From a checkpoint of a small transformer trained on Wikipedia.
Architecture: RMSNorm before each block, rotary positions, biases, normalized queries and keys, shifted keys, gated attention, exclusive self-attention, capped logits.
Training: a variant of Muon for these matrices, 288M tokens, 8777 steps.
Each number is 128 + 32 x the weight over its row's rms, rounded and kept within 0 to 255. Layers, rows and columns count from 0. The size above them is the row's rms in percent of the matrix's.

# layer 5 MLP up, 896x224, rms 0.124, rows 668-698, columns 112-223
size [103  90 100 105  96  90 104  95  93 105 105 120 102  86  98 117 103 103  98  84  97  84 104 105 102 104  86  93 102 104  94]
[[129 119 187 132 131 151  98 128 108 187  85 183 120 119  93 115  67 117 106 179 113 152 131 134 167  94 120 107 136  76 147 101 162 145  92 102 134 182 111 147 160  94 112 164 167 130 126 115 152 202  53  98 142 170 199 110 127 155 159 110 125  93 122 125 126 158 120 133  71 127  97 129 114 107 101 127 132 131  88 138 164 132  71  96 125 156 152 115 167 174 144 135 149 122  78 140 100 129 148 122  98 106 140  78 121 121 151 153 148 140 165 114]
 [175 135 107 146  99 121 123 112 138 103 117 128 117 135  73 122 135 144 176 143  69 122 119 171 159 116 108 153 123 103  74 152 144  26 117 111 113 163 125  92 159 118 144 116 185 122  79 117 129 139 140 138  31 141 114  93 122 169  94 106 144  88 125 143 191 140  87 206 130  83 137 162 103 133 178  72 123  98 147 107  79 138 130 120 152 133 115 120 135 154 121 126 187 164 133 112 245  54 152  88 196 138 138 121 163 150 159  87  99 104 174 144]
 [ 99 129  74  72 110 181 172 109 158  98 134 124 157 131 165  69 104 158 148 132  51 206 139 111 110 117  94  65 129 116 194 124  85  95 152 136 138 106 158 139 102 130 132 152  95 146 118 194 141  97 121 157 116  87  90 128 167  94  77 154 157 108 132 155 141 156 131 114 127 120 139 166 132 133 185 104 147 159 153 145 148  96  77 178 105 145 125 142  90 126 161 132 150 145 145 131  68 109 169 127 106 144 190 115 122 160 194 175 138 126 121 150]
 [115 149 107 171 129  94 141 127 140 133 148  58 114 109 164 177 110  65 110 135 164 109 105 103 157 103 203 114 119 180 156 148 143 154 174 130 119 140  85 109  95 166 176 166 123 160 130 144 142 152 112 149  71  92 136  89 143 121 133 130 190 197 163 136 170 149 126 131 113 157 117 140 147 161 170  95 180 138 122 138 134 191 133 153  89  76 153 129 128 115 103 112  95 161 133  76 106 114  88 100 123 129 169 132 142  79 180 149 116 167 185 117]
 [134 126 119 156 105 144 122 139  96 172 109 119 172 159 118 133  79 150 136 164 111  99 104 128 143 136 130 142  69  86 108  98 117 104 157 145 122 147 114 169  66  64 108 146 102 141 125 116 195  76 172 124  72  92 103 119 170 158 120 105  84 156  48 124 106 129  88 110 131 108 145  89 148 101 179  99 148 149 179 136 137 123 117 167 174 113  90 107 114 188 117 118 117 131 108  88 140 116 146 117 132  81  96 105 172 134  94 140 148 115 134 131]
 [101 118 111 112 137 117 149 171 144  99 140 178 182 120 157 139  63 149 133 130  85 147 107 130 122  79 122 157 185  99  84  80 110 139 142 113 143  84 105  71 138 166 190 120  76 189  71 126 118 136 141 161 115 121  74 150 124 135  95  94  99 168 109 121 149 149 127 142  59 124 139  79 166  63 118 118  41 158 161 140 157 157 143 170 161 136  87 174 113 112 144 123 143 136 156 192  82 137  79 131 131 134  95 138 173 136 118  86  54 154 110 178]
 [125 132 203 122 166 132 121  76  83  71 165 142 140 110  79 194 126 134 123 102 110 137 188 116 119 162 178  91 132 114 157  68 158 143 125  90 139 100  83 156  95 139 119 150 163 133 153 143  63 125 131  76 118  70 109 146 136 128 104 111 152  83 107 153 137 148 104  53 167 156 115 129 130 114 118 133 159 171 133 135 104 174 111 157 159 122 152 163 126 162  85 200 124 125  74 106 161 140 137 137 136 165 138 119 116 170 170 128 195 105 112 228]
 [144 105 184 139 132 151 206 107 101 119 139 152 120  87  92 175 175 120 119 101 127 124 125  62 130 157  93 108 119 147 123 145  85 125 144 142  52  79 112 115 112 145 105 131 124 150 182 124 143  91 119 198  77 112 146 117 175 153 126 157 114 104 143 123 145 141 154 116 135 136  70 173 104 123 117 107 123 116 201 110  70  60 133  95 118 104  86 144 202 115 145 133  85 122 101 138 173 183 168 163 169 189 137 148 148 127 111 141 119 142 168 146]
 [205 173  99 149 176  92  98 130 181 177 123 164 138 134 131 138  93 111 167  98  94 131 167 116 160  79 110 137 129 131 112  87 189 109 126 108 111 166 127  89 129 175 113 180 181 119  72  97 100 185 156 116  59 152 160 127 125 117 149 148  73 104 146 106 139 191 107  98  97 161 105 176 140 136 109 135  93 112 130 120  78 139 140 131 151 212 135 121 126 106  59 144  97 137 157 136 189 105 131 202 121 146 118 157 112 146 108 145 124  86  66 144]
 [121 116 154 152 124 115 194 127 158  77 100 150 154 112 117 114 135 163 161 135 163 147 172 133  96 136 148 155 120 160 164  62 171  95 135 117 153 162  94 122 159 150 156 175 139 164  85 231  92 136 114  81 125 158 142 108 129 159 142 104 150 113 135  87 130  98  89 137 122 152 134  92 126 152 126 122 165  81 168 134 119  96 128 100  92 108 140 143  92 111 122 145 177 137 110 105 111 127 114  87 139  98 200 150 169 151 120 154 147 165 112 197]
 [116 113 165 115 136 116 103 153  87 170 175 123 148 139 122 104 143 147 164 255 101 182 120 109 144 127 112 112 136 207  92 142 123 139 138 144 123 145  85 127 116  61  76 105 155 120 178 136 119  96 128 131 124  87 133  63 133 147  89 138 205 154 100 148 124 160 204 181 123 173 148 134 140 133 117 175 132  96 155 140 118 109 172  86 142 100 111 127 119 138  72  79 140  67  90 140 110 106 144 100 155 123 125 180  77 161 108 153  93 125 123 138]
 [ 91 124 132 122 146  67 158 134 132 158 156 165 156 111  77  98 186 111 129 138  80  93 107 189 129 141 155 149 104  91 154 153  69 159  95 102 117 121 102  92  86 173 108 113  99  98 122 106 134 170 149 113 122 146  75 135  75  91 156 129 170 179  68 137 123 135  93 120 102 192  91 112 167 146  68  65  97 114 140 150 145 132 120  94 116 101 191 136 139 131 116 125 121  84 136  86 137  83 113 100 119 178 169  83 160 181 128 184  86 121 171 125]
 [109 124 122 125  85 134 140 133 126 187 125 122  88 110 143 123 139 107 185 113 155 127 109 171 161 146 144 117  85 125  78 125 154 124 140 143 183 130 128 149  97 132  97 100 179 156 162 178 127 111 164 129  90 180  83 175 187 184  61  85 163 170 164 189 131  77 154 103 144 117 123 115 125 141 149 143 113 177 212 113 132 169  95 136 151 154  91 169 133  93 127  95  62 154  53 122 148 132 161 163 114 148 142  61 177 163 123 111 136 123 110 163]
 [109 134  85  98 191  94 130  95  88 134 156 114  93 115 145 131 121 185  82 144 116 182 135 111 128 119 176  98 150 117 144 193 119 128 166  87  98  95 136  68 181 124 115 108 121 139  85  96  96  73 139 130 123 158 117 121 155 145 137  91  82 129 187 131 141 142 132  78  97 156  91 149 151 128 111 144 145 156 162 152  72 135 119 132 188 137 187 139 127 122 150 155 207  94 140 124 128 174  75 156 112 181  91 186  68 110 108 142 101  78 182 128]
 [159  97 123 110 189 132 124 125 174 153 142 138 107  97 119 183 121 121 145 183  78 146 145  81  92  95 160 155 166 116 113 161 166 136 114 124 147  88 115 111  88 107  66 109 153 109  99 119  77  94 156  82  95 123 105 133 153 152 149 142 117 181 110  95  64 145 110  79 120 119 121 142 132 132 161 118 132 112 133  93  97 192 149 152 193  98 138 124 151 112  80 125 147 112 109 141 103 119 186  89 107 111  72 102  90 147  98 137  66 154 122  67]
 [120 145 119  64 149 105  98 137 135 167 156 148 182  74 120 137 162  83 152  85 139  87  98 107 131  95 164 107 170 119 115 179 134 112  97 116 183  98 110 169 140 101 104 106 110 116  94 107 167 106 146 131  94 155 120 165 112 119 141 144  80 130 171  96 154  93 129 142 142 105 123 117 136 150 115 119  94 124 130 139  98 171 163 110 133 114 174 123 142 134 137 138 116 168 215 124 116 128 154 162 146  94 148 121 106 132 103 115  70 176 116 121]
 [140 107 115 203 147 123 134  77 144 156 150 155 181 121 139 143  85  83 143 126 111 148 144 102  84 122  85  22 125 107 192 121 118 146 171 116 126 116  96 154  89 102 151 158 140 199  94 155 162 120 143 202 145 209 106 132 137 119 111 185 170 104 172 177  75 207 119 173 180 152 111 114 114 118 149 144 112 194 133  99 113 175 127 164 119 108 139  88 142 108 120 140 113 149 133 107 145 128  78 105 133 112  99 120 139  93  85 136 134 161 135 140]
 [101 117 162 145 121 138 108 111 119 111 167 113  98 104 126 209  98 123 168 144 145 154 126 126 163 114 135 174 119 110  68 162 165  93  72 117 149 112 126 143 142 126 169 121 100 103 123 155 136 155 161 150  95 125 116  68 115 186  97  42 153 131  98 202 119 155 145  97 162 115 172 134 121 162 109 100 115 170 120 165  92 143 132 114  68 132 131  96 142  79 166 186 132 109 129  95 112 131  70 153 120  97 126 129 145 101 135 131 132 154 122 127]
 [ 96 117 177 121 116 133  63 132 123 160  99 107 131  83 166 120 185 118 176  91 181 145  48 103 117 144 114 162 132 145 123 102 105 178 179  87 174 168 104 150 153 104 135 102 110 115 161 115 125 111 138 132 133 124 182 125 126 118 145 117 101 189 117 200 120  87 105 129  99  99 111 126 119 111 164 127  95 102 139 161  89 116  57  97 162 136 140 177 176 132 133 135  93 154 147 211 107 119 177 147 157 139 147 127 162 113  83  92 138 116 203 152]
 [128 161 154 124 112 146 139 108 161 156 147 146 102 159 158 153 142 125 137  94 124 171 107 100 126 154 129 122 132 168 128 109 164 170 176 120 155 124 110 171 133 159 145  71 142 134  88 133 116 127 153  68 104 158 101 122 154 130 103 124  80 125 100 109 185 102 112 122 128 132  93 118 113 128 132 126 159 168 142 123  92 130 214 125  74 155 126 109 116 121  85 155 175 122  56 155 109 150 138 102 213 103  98  91 177 104 159 131 154  76 198  99]
 [163 146 125 146 145  72 122  87 177 108 118 102 133  84  89 124 166 171 163  70 165 164 100 163  98 120 101 191 114  94  46 118 156 107 159  69 128 166 145 138 106 173 145 114 147 107 119  99 119 142 124 121  79  93 169 123 123 125 137 147 125 131 158 105 142 128 165 161 164 141 139 174 122  83 119 168 145 165 162 141 133 187 140 113 192 133 129 140 113 146  65  58  96 118 167  78  42  98 153 128 180 111 139 110 195 104  89 143 142 107 124 150]
 [155 183 150 150 151 126 158 183 101  82 108 116 111 129 144 163 146 136 134  88 161 146 135 131  83  77  71 100 138 125 176 135  64 122  69  89 116 109  90  70 161 168 154 197 124 133 141 111  52 163 131 162 121 106 170 138 148 140 179 160 153 182  98 168  97 179 142  89 134 120 134 132 132 127 137 183 119  98 143 167 107 129 127 144 170  60 137 144 113 143 140 153 153 164  63  71 137 125 110 113 120 171 137 146 153 111  98 105 112 134 160 170]
 [129 126 159 112 119 137 144  78 136 152 181 128 161 134 151 102 123 139 110 164 130 124 172 117 155 224 107 152 164 112 128 120 134 169 150  94 149 152 111  91 133 116  94 190 185 171  86 138 120  89 148 134 176 116 100 117 115 132 200 113 137  89 108 136 102 150  85 119 167 108  82 217 141 119 152 110  99 146 110  59 106  82 135  80 124 104 140 151 125 153 109 168 136  91 110 161 108 146 126 127 113 154 161 124 154 146 151 131 179 134  81 173]
 [134 190  72  94 158 139  73 130 146 126 110 147 131  75 106 129 141 145 112 113  90 121  88  89 160 119  70  88 104  91 107  88 175 150 116 155 162  58 110 146 111 136 177 112 142 131 161 152  85 122 150 140 111 104 140  62 126 159  68 167  41 117 192 132  90 157 120 128  67 123 104  78 156 146  80 175 190  76 105 102 133 164 159 105 119  90 119  88 101 182 115 147 140 135 154 126 148 137  96 164 141 152 168 139 131 192 185 124 103  75 136 114]
 [ 77  75  98 118 165 135 120  88 162 121 115 137 129  94 143 197 104  91 111 139  99 151 149  98 152 116 152 136 142 160 158 170 101 178 116  86 142 151 130  88 141 141 111 124 103 137 123 167 109 145 171 117 101 199 166 152 126 172  91 152 116 159 122 130  89 136 117 162 181 117 117 108 134 200 105  45 136 161 103  99 165 157 151 132  65 153  84 140 133 130 116 160 137 124 134  85 179 106 120  75 132  63 129 184 124 168  60 127  64  71 131 136]
 [ 85 151 108 145  97 109 112 146 149  64 147 186 133 123 137 155 103 116 152 147 137 124 161 106 105 106 185  95 108 161  98 159 107 138 114 115 165 202 176 142 158  96 136 131 101 107 136 151 144  59 101 151 139 161 104 132 155 109 117 153 132  98 102 133 101 161  63 117 170 120 171 127 154 110 107 108 172 137 105 114 141 168 172  94 132  73  75 115 143  96  85 168 121 144 123 104 138 121 150 125 161 112 162  96 119  82 182 137 122 103 129 117]
 [115 111 101 108 119 149 132 195 139 133 174 148 207 172 104 171 127 104 159 140 109 151 174 126  98 151  96 117 136  72 110  66 149 102 187 141 169 125  81 164 112  88  94 157 143  32 102  79 115 154 116 132  84 115 104 127  85 119 104 128 100 128 122 182 105 161  91 106 160 100 169 147 155 122 226 112 166 131 102 149  83 130 111 105 103 150  73 114 114 154 151 145 103 140 200 140 147 106 118 117 136 136 148 125 140 149 150 108  77 150 216 111]
 [125 133 126  67 127 122 124 100 168 145 156 119 139  89 128 126 152 133 140  80 151 103 166 132 144 113 129 151 100 173 174  91 103  92 186 164 150 193  81 174 100 161 169 129 156 177 114 141  99 202 121  95 103  96 150 121  84  73 106 136 141  88 123 117 136 120 130  95 137 127 109 146 130 143  83 112  61  82 125 141 130 106  91 123  92  87 145 116 141 122  82 138 111 133  83 130 155 166 102  44 138 155 153  96 122 153 125 146 142  86 177 113]
 [129 109 125  91 140  85 111 145  95 113  95 153 125  98  98 146 122 128 160 155 221 166 132 156 112 106 188 119 132 132 114  93 103 152 124 106 192 129 145  89 149 144 121  72 102 107 211 184 123 131 159 182 100 119  55 180  80 176 131 156 130 107 124 147 126 161 134  56 100 144 147 112 122 117  90 237 124 118 144 175 165 124 174 146 180 119 130 131  91 104 147 139  98 101 126  91 126 141 136 130 178 106 154 154 128  99 148 131  86 155  99 155]
 [ 78 130 101 150 149  72 155 205 127 122 117 115 187 109 111 145 194 138 138 124 124  67  93 114 127 111 207 112 113  93 148 131 118 127 152 155 174 148 147 181 116 118 146 136 165 129 198 128 157 137 142 113  99  37 168 122 123 108  54 117 112 102 138  64 125 151 152 133 120  67 101 131 125 144 102 134 159 161 123 144 156 150 102 154 119 128 194 135 160 142 101 174  91 175 103 123 139  92 180 141 147 112 134 145  99  98 127  86 164 119 171 157]
 [120 131 139 164 186 152 143  88 113 171  85 172  65 130 185 131 181 111 157 144 196 175 114 105 140 148  67  86 105  67 141 169 129 162  87 173 151 144 171 162 134 176 108 105 170 175 121 119 185 130 165 103 120 144 165 124 208 142 110 126  54 216 186 112 151 120 169 127 184  92 120 108 105 142 136 133 129 135 108 108  65 146 127 161  97 131 124 161 155 142 146  78 104 144 132 158 121 150 127 135 126 151  67  97 117 161  95 148 127 150 106 116]]
# layer 5 MLP down (transposed), 896x224, rms 0.185, rows 668-698, columns 112-223
size [ 99  99 100  91 112 102  91  88 110 110  88  90  92 101  99 112 102  93 105  97 114 120  94 100  92  91 126 122  85 106 106]
[[142 149 156 149 105 150 159 108 135  96 146 115 142 150 184 128 155  78 155 140 156 176  69 111 135 160 123 116 110  91 140 156 109 110 113  65 114 149 140 153 141 151 205  81 106 172 151 126 100 141 147 162 146 109 149 136 132  69  94 160 177 102 105 150  82 119 161 107 197 118 154 125  69 174 199  97 101  92 123  75 149 191 107 148 136 180  96 113 121 157 122 130 102 168 166  84 127 123 106  88 121 106 174 140 112 134  23  97 123 101 179 148]
 [159 104 101 192  84  86 103 131 116 148  93 144 104 159 112 117 102 167 111 137 126 162 129 169 114 158 111 126 127 132 140 158 141 155 131 139 133 125  75 117 127 163 168 152 202 165 109  94 144  98 114 131 161 245 103 133 138 106  73 133 122 146 135 185 124 126 116 178 147 125  89  75 113  86 110 109 106 169 156 132 194  85  93 108 116 159 104 146 116  77 118 107 118 134  94  66 172  95 108  96 106 111 133 145 115 159 171 213 133 129 130  88]
 [159 110 121 147 127 100 124 212  82 122 157 147 132 166 100 135  98 164  46 174 173 143  82 133 147 106  95 155 134 174 141 160 158  88  88 135 166  80 151 108 165 166 149 118 157 138  95 155 148 184 105 159 117  89  85 137 141 173 137 121  57 136 129 155  99 118 137 118 121 130 113  93 137 142 111 125 102 143 188  70 146 139 144 154 158  92  84 135 159 169 204  65 159 146  99 139  85 158 181 123 132 105  58 124  98 133 104 116 126 135  98 145]
 [138 145 110 108  67 121 128 146 107 149 121 130  94 103  91 150 111 138 131 131  87 114 151 130 156 140  73 141  90 127 158 121 119 158 162 136 114 182  68 148 124  79 106 103 192  79  96 120 104 154  99 133 149 107 121 143 113 118  98 114 114 106 125 135 143 132 123  93 183 121 144 203 114 124 194 190 107 166 146 180  99 134 158 134 140 189 116 137 124 149 180 143  87  77 139 162 122 180 122 131 116  82 144  88 124  27 155  74  93 100  89  95]
 [133  77 130 113 123 157  99 135 162 139 120 153 124 139 254  49 198  99  88 102  63 155 120 185 129 135 143 113 103 115 186 129 147 129 125 158 158  99  68 152 104 140 161 164 125 113 145 160  86 154 106 100 158 135 126 106 148 103 147 159 158 115 155 147 148  81  99 126 132 118 117  95 102 154  75 163 108 103 144  82 175 148  95 103 128 165 125 156  82 122 127 135 104 119 137 146 144 142 207  83 166 130 140 116 138  86 186 152  76 101 188  77]
 [126 139 143 103 123 201 138 133 111  83 130  56 112 106 210 100 123 132 111 148 123 146 136 163 131 131 128 202 194 132 132 126 133 136 146 138 124 100 138 150  73 144 157 107 147 164 195 120  96 116 147 133 121  90 105 161 159 133  76 155 143 168 193 126 163  88 124 165 116 113 115 107 152 107 103 114 162 133 146 103 202 135 162 139  87 147 151 180 188 169 164 115  98  92 133 105 169  81  65 151 142 163 146  99 135 135 125 114  96 177 126 100]
 [130 125 142 141 141 123 118  78 111 142  71 122 114 150  90  92 148  97 135 157  78 125  86  85 133 128 144 107 102 139 130 122 170 169 136  91 119 163 105  90 146 163 157 175  97 181 161 169 146 120  89 112 127 141 147 184 123 154 190 155 167 119  87 112  78  97  92  88 101  74 124  95 109 152 119 122 120  75 121 130 128 147 130 109 153 130 130 103  91 154 105  74 115 129 118 155 144  85 142 115  77  74 118 113 125  77  78 167 181 106 132 187]
 [ 98 160 150 145 167 162  62 163 126 124 114  90  87 169 121 122 138 140 135 168 103 149 103  69 169 157 126 104 163 130 113  69 172  64  82  77 120 119 140 176 130 121 115 149 180 136  95 109 148 210 125 141 102 142 138 127 140 151 138 133 126 162  57 118 133 159 157 165 150 103  49 121 145 127 120 118 130 195  85 156 115 135 118  78 168 142 127 107 147 146 150 146 104 107  88 118  55 117  96 128 122 120 112 139 124 136 162  98 122  85  81  79]
 [122 152 142 141 151 153 112 166 108 109 132 132 107  55 142 125  82 113 109  86  96 107 105 113 121  63 143 129  98 161 113 110 105 150 127 169  87 122  80 154 130  98 153 140 135  77 127 103 120 143 133 106  35 151  80 110 105 159  74 108  70 124 134 134  73 170 134 159 139  89 139 106 138 153 140 109 101 116 147 102 146  90 136  94 118 147  89  91  92 143 108  93 146 104 148 132 113 141 111 132 121  86 123 144  94 114 201 181 203  78  65 133]
 [167 103 156 175 143 137 125 186 154 107 177 112 120 149 148 145 108 135 124 118 164 142  77 142 134 137  48  91 139  97  62  92 165 110 165 142 153 121 141 150 121 146 162 137 127 137 104 139 184 107 185 129 108 140 141  95 134 121 107 146 115 137 152  93 134 145 111 148 175 135 137 123  76 142 150 142 105 112 166 146 121 128 133 134 142 118 122 171  65 144 132 150 181 120 109  60 153 132 133 182 142  82 125 125 221 118  73  91  98 161  75  64]
 [115 142  97 113 159 136 118 100 142 136  85 114 152 219 107  83 159 106 135 124 126  97 146 150 133 122  90 140 114 152 148 115 124 121 126 199  84 120  90 158 123 148 146 126 143 179  88 152 146 126  80 155 135 142 123 110 122  79 122 109 126 100 161 166 126 174 125 132 142  77 159  40 151 128 107 100 108 113  82 148 125  97 126 141 119  96 152  86  98 108 160  69 121 149 185 142 139 117 125 124 159 154  78 116 144  67 148 140 155  97 122 146]
 [ 70 124 179 153 116 100 142 123 106  73 141 187 109 103 118 126  93 148  99  82 127  62 131 130 128 162 130 106 135  74 143 139 112 140 148  94 167 121 204 108 214  94 122 123 168 117 150 106 122 139  87 128 126 117 141  84  70 102 184  83 109 107 149 121 160  62 101 124 133 105 106 111 177 149 209 124  89 172 130  78  84 152 174 120 168 141  82 120 108 124 164 115 185  44 163  97  89 123 127 193  57 115 156 122 184 168 113 147  89 105  55 147]
 [176 145 173  81 160 143 130 115  90  99 143 128 154  95 178 102 132 163  79  74 112 140 158 113 131 106  83 114 154  99  93  66 109 162 139 200  87 152 160 174 129 136 148 120 151  57  92 171 131 138 138 119 119 163 124  98 112  57 131  95 143  90 142  99 120 134 112 119 142 118 108 186 152  89 109 151 107 108 116 192 137  99  76  78  86 179 150  93 127 115 122 156 156 132 133 119 122  97 120 176 172 115 143 111 128 179 116 141 133 143 155 200]
 [149 123 245 159 129 190 147 147 115 132 134  90 128  97 136 108  87 115  90  92 109  90 114 161 102 182 133 118 152 108 163 150 108 145 143 159 162 130 213 158 148 102 118  84 197 162 104 147 113 105 132 124 135 124 110 158 160 151 160 124 151 127  97  84 137 109 111 111 105 155 124 127 115 140 187  78 105 145 173  93 164  85 137 118 129  88 100 133 116  95 143 116 116 146 138 129  61 141 113 206 125 200 122 162 105  66 158  69 105 144 180 184]
 [ 89 165 112  88 141 202 105 120 129 137 121 172  90 137  88 102 107 132 170 171  94 154 148  99 121 126  95 136 154  94 209 109 106 123  87 111 163  86  83 138 185 158 163 132 115  78 101 138  36 125 138 139 164 186  91 123 161 107 112 108 128 148 125 168  97  70  25  85 107  39 161 132 134 138 174 101 165 116 104 150 185 144 139 112 110 141 118  89 117  73 132  79 181 185 121 157  73 156 136 118 120 126 114 113 138 124 178 156  78 147 105 171]
 [157 166 105 149 108  92 120 161 161  83 154  65 132 109 129  56 135  96 152 120  61 120  71 118 121  70 121 186 121 127 133  91 102 122  97 157 170 152  81 241 113  72 109 125  77 128 129  80 133 113 145  96 140 137 163 137  81 131 128  64 134  44  78 125  86 164 103 183 154 106 160 143 119 106 110 132 142 125 135 144 125  46  67  65  90  92 165  83 116 112 136 104  89 143 158 190 125 122  98 160 136 108 154 165 136 156 194 104  73 115 151 141]
 [149  80 107 179 112 130 106 111 158 111 107 103 128 114 107  77 150 120 145  86 139 114 160 128 146 143 186  44  83 112 129 189 140 125  94 142 198 116 172 130 145 124 120  76 166 145 150 100 118 162 145 116 172 165 118 122 132  87  74 101 172 217 128 112  33 194 101  84 121 119 100 129 156 152 145  83 157 141 103 118 121 146 142 123 154 147 107 152 138  96 110 139 133 131  92 140  93 103 141 139 129 167 117 172  69 186 170 177 111 176  95 119]
 [133 123 186 133 130  82 172 150 103 109 168 151 100 141 132  97 176 121 144  86 138 137 151 176 203  69 151 160  93 127 134 192 120 142 124  79 208  74 178 115  95  99 149 155 174  80 166 131 153 112 138 139 147 125 168 155 162 181 129 111 122  84 150 107 166 132 129 196  85  98 156  56  98 128  62 115 140 154 133 122 151 171  54  80 142 150 139 111 152 218 153 110  50  83 136 134  79 184 163 102 118 176 113  74 155 116 113 166 151 105 108 108]
 [113 138 147 169 146 107  78 134 125 129 195 131 136 134 221 102 114 153 178  80 128  92 165 127 147 152 115 114 137  66 151 113 152 108 101 112 142 109 145 136 107  79 134 129 120  45 121 115 146 141 170 123 153 172 182 136 176 101 175  69  84 128 128 114 174  96 102 126 125  80 110  88  98 117 197  90 111 109 141  70 160 113 131 131 135 166 189 113 137  83 194 160 110  70 174 165  92 166 152 116 104 159 115 117  97  83  98 173 143 121 120  84]
 [174 146 161 174 105 200 108 159 131 130 193 131 133 218 108 170 124 114 113 134 143 107 113  74 157 142 114 200 132  54 135 133 121 170 165 130 101 153 127 122 176 181 146  77  75  99 107  90 149 129 144 117 136 154 126 154  98  97 111  99  90  75 138 122 202 104 145 173 149 109  85 121  94  68 108 146 137 162 140  76 131 100 111 140 145 133 171 126  81 116 175 153 110 143  45 186 114  83 113 183 159 149 125 147 165 106 123 144 142 132 132 134]
 [126 123  56 129  90  85  70 171  61  99  85 133 110 158 155 165 128 124 106 142  54 128 130 105  80 120 132 123 143 132  66  52  88 134 128 164 176 159 106  63 140 110 134 164 106 153 108 144 197 111 106  97 115 117 126 128  92 149 154 112  73 135 166 116 142  84 142 139  93 147 140  75  97 122 153  66  66 164 147 119 156 117 138 149  97 139 116 129  80 161 131 137 151 130 127 121 169 120 141 170 112 133 181 102 135 158  51 110 131  93 149 125]
 [174 135 143 155 123 115 111  26  87 148 121 122  50 126 152 134 126 118 163 106 141 204 112 111 111 108  99 125 107 165 183 155  76  98 139  90 143 132 103 122 138 179 143 145 146 141 173 168 109 128 173 151 137 102  69 111 101 143 110 110  98  90 138 168 100 172 195 105 136 170 130  88  63  96 156 205 109 148 124 139 144 176 141  87 138 110  80 143 131 160 149 135 183  83  90 110  90 134 126 100 138 105  79 165  86  99 106  80 137 166  84 170]
 [154 124 173  93 139 182 149  93 143 122 149 197 133 110 130 158  86  70  79 117 101 135 170  79 125 126  42 118 142 127  75 107  95  93 157 148  95  62  75 109 118 153 102 118  86 117  99 160  81 115 131  88 128 131 177 145 111 142 137 150 150 121  80 185  78 148 125 125 114  94 115 179 143  81  81  78 114  82 125 193 102 167 130 171 141  85 144 159 119 111 153 120 150 133 149 138 123 159 117 157 153 148 110 141  94 141 124 149 116 133  94 130]
 [108 136 146 157 133 127 111  87 134 142 150 119 109 151 114 130 201  90  97 142 145  88  51 157 195 136 115  92 163  98 116 130  73  67 236 140 183 154 175 169 115 186 126 143 125 102 126 174 102 119 144 134 125 131 123  54 123 124  69  83  68 160 139 106 176 113 137 107 115 158 114 105  66 169 161 171 152 144  71 151 134  96 160  80 100  82 168 112 153 163  92 185 144 124 180 167 125 120 129 161 148 168  95 174 148 131 141  86 186  94 101  93]
 [165 162  92 174 164 166 124 156 174 225 131 109 128  72 181 145 106 147 111 115 133  49 153 102 105 148 133 127  41 142 110 167 133 176 115 104 140  87 131 113  68 163 183 106 115 149  98 146  87 171 122  85  48 138 161 144 138  50 160 142 121 133 128 115 110 135  99 159 132 118 162  97  79 143 184  81 114 129  82  94 117 126 112  59  78 123 150  96 113  87 112 131 100  99  66 148 119 124 153 133 112 122 137 130 139 122  99  99  59 178 142 141]
 [ 67 120 132 136 173  73 143 124 101 167 107  77 159 191 122  65 116  66 102 126 124  98 137 109 117 160  64 145 128 120 111 103 136 111  49 111 140 135  68 132 107 104  88 124  86 142 146 117 112 130  71 115  81 102 107 132 129 111 126  95 137 129 143 125 141 169 131 150 102 118 111  78 133  94 126 119 165 125 139  76 132 138 111  78 117  78  78 159 112  83 139 101 159  95 101 165 127 155 131 130 148 215 134  64 146 101  50 139 140  94  82 109]
 [159 136  95  87 106  99 106 121 123  82 157 151 131 134  71 108 169 137 146 111 143  77 161  83  75 199 134 138 120 104 178 139 117  91 158 178 155 110  97 137 116 120  68 149 105  88 135  70 170  82 144  78 143 111 128 121  78 137  52 175  98 180 134 103 105 119  99  67 118 122 135 114 122 112 148 114 124 132  78 159 110 128 112 126 106 113 153 107 127 103 104  78 119 111 162 147 184 134 151 162  87 128  90 127  87 106 114 105 154 109  95 160]
 [126  97 109 105 152 167 189 159 187  68 168 153 134 104 161 100 168 148 144 163 148 105 111 183 105  67 155 164  91 148 148 113 109 123 173 122 151 125 103 172  50 136 146 179 153 131 174 137 105  85  94  84 129 109 131 114 123 165  41 156 105 114 152 160  96 118 128  64 178  90 166  90 159 158 110  89 132 107 151 139 119 152  92 105 135  93 149 106 158  98 119 165 117  81 167 150 149 167 163 143 143 157 195  74 160 131 106 126 138  69 205 133]
 [114 103 183 222 130 129 159 117 115 127 197 118 148 125  75 132 105 149 122 127 160 112 117 122 123 184 107 172 121 174 159 156 119 144 175  77 181 125 135 123 107 135 127  87  75 134 142 148 152  84 117 123 160  89 112 144 145 109 161  95 115 152 147 153 135 145 155 120 153 194 168  78  71 108 116  97 154  73 138 127 140 131 100 132 130 101 121 165 212 213 148 127 146 114 141 171 103 100 115  89 140  83  89  96 124 110  86 149 198 121 116 143]
 [123 141 151  87 118 130 134 113 111 169  90 115  73 174 156 173 157 140 142 195 156 139 115 135 116 102 172 151 132 135 104  65 139 106  52 123  78  84  96 105 175 114 133 130 128 121  95 164 118 122 110 173 164 180 126  96 175 102 127 148 152 101 125 112 100  84 195  98 170 159 160 170 178 130  97 131 102 126  93 114 142 118 172 156 104 101 119 160  86 129 107 102 148 181 159 105 139  95  98 188 166 106 102 106 102 149 133 116  94 147 119 181]
 [122 134 130 223  99 129 110 126 143 146  36 136 126 108 119 156 175 120 150  93 152 187 114 136  97 130  85 124 122  91 161 101  95 156 173 133  86  99  86 115 128 125 122 166 117  95 171 129 107 166 175 145 154 159 173  95 131 153 152 121 102  83 124  92 167 125  89 123 174  83 111 152 116 132  72  91 189 128 135 180 118 139  83 142 119 142 182 127 138 119 154  48 132 103 168 103  96 146 101 118 107 130 115 146 142 151 100 158 149 127 159  69]]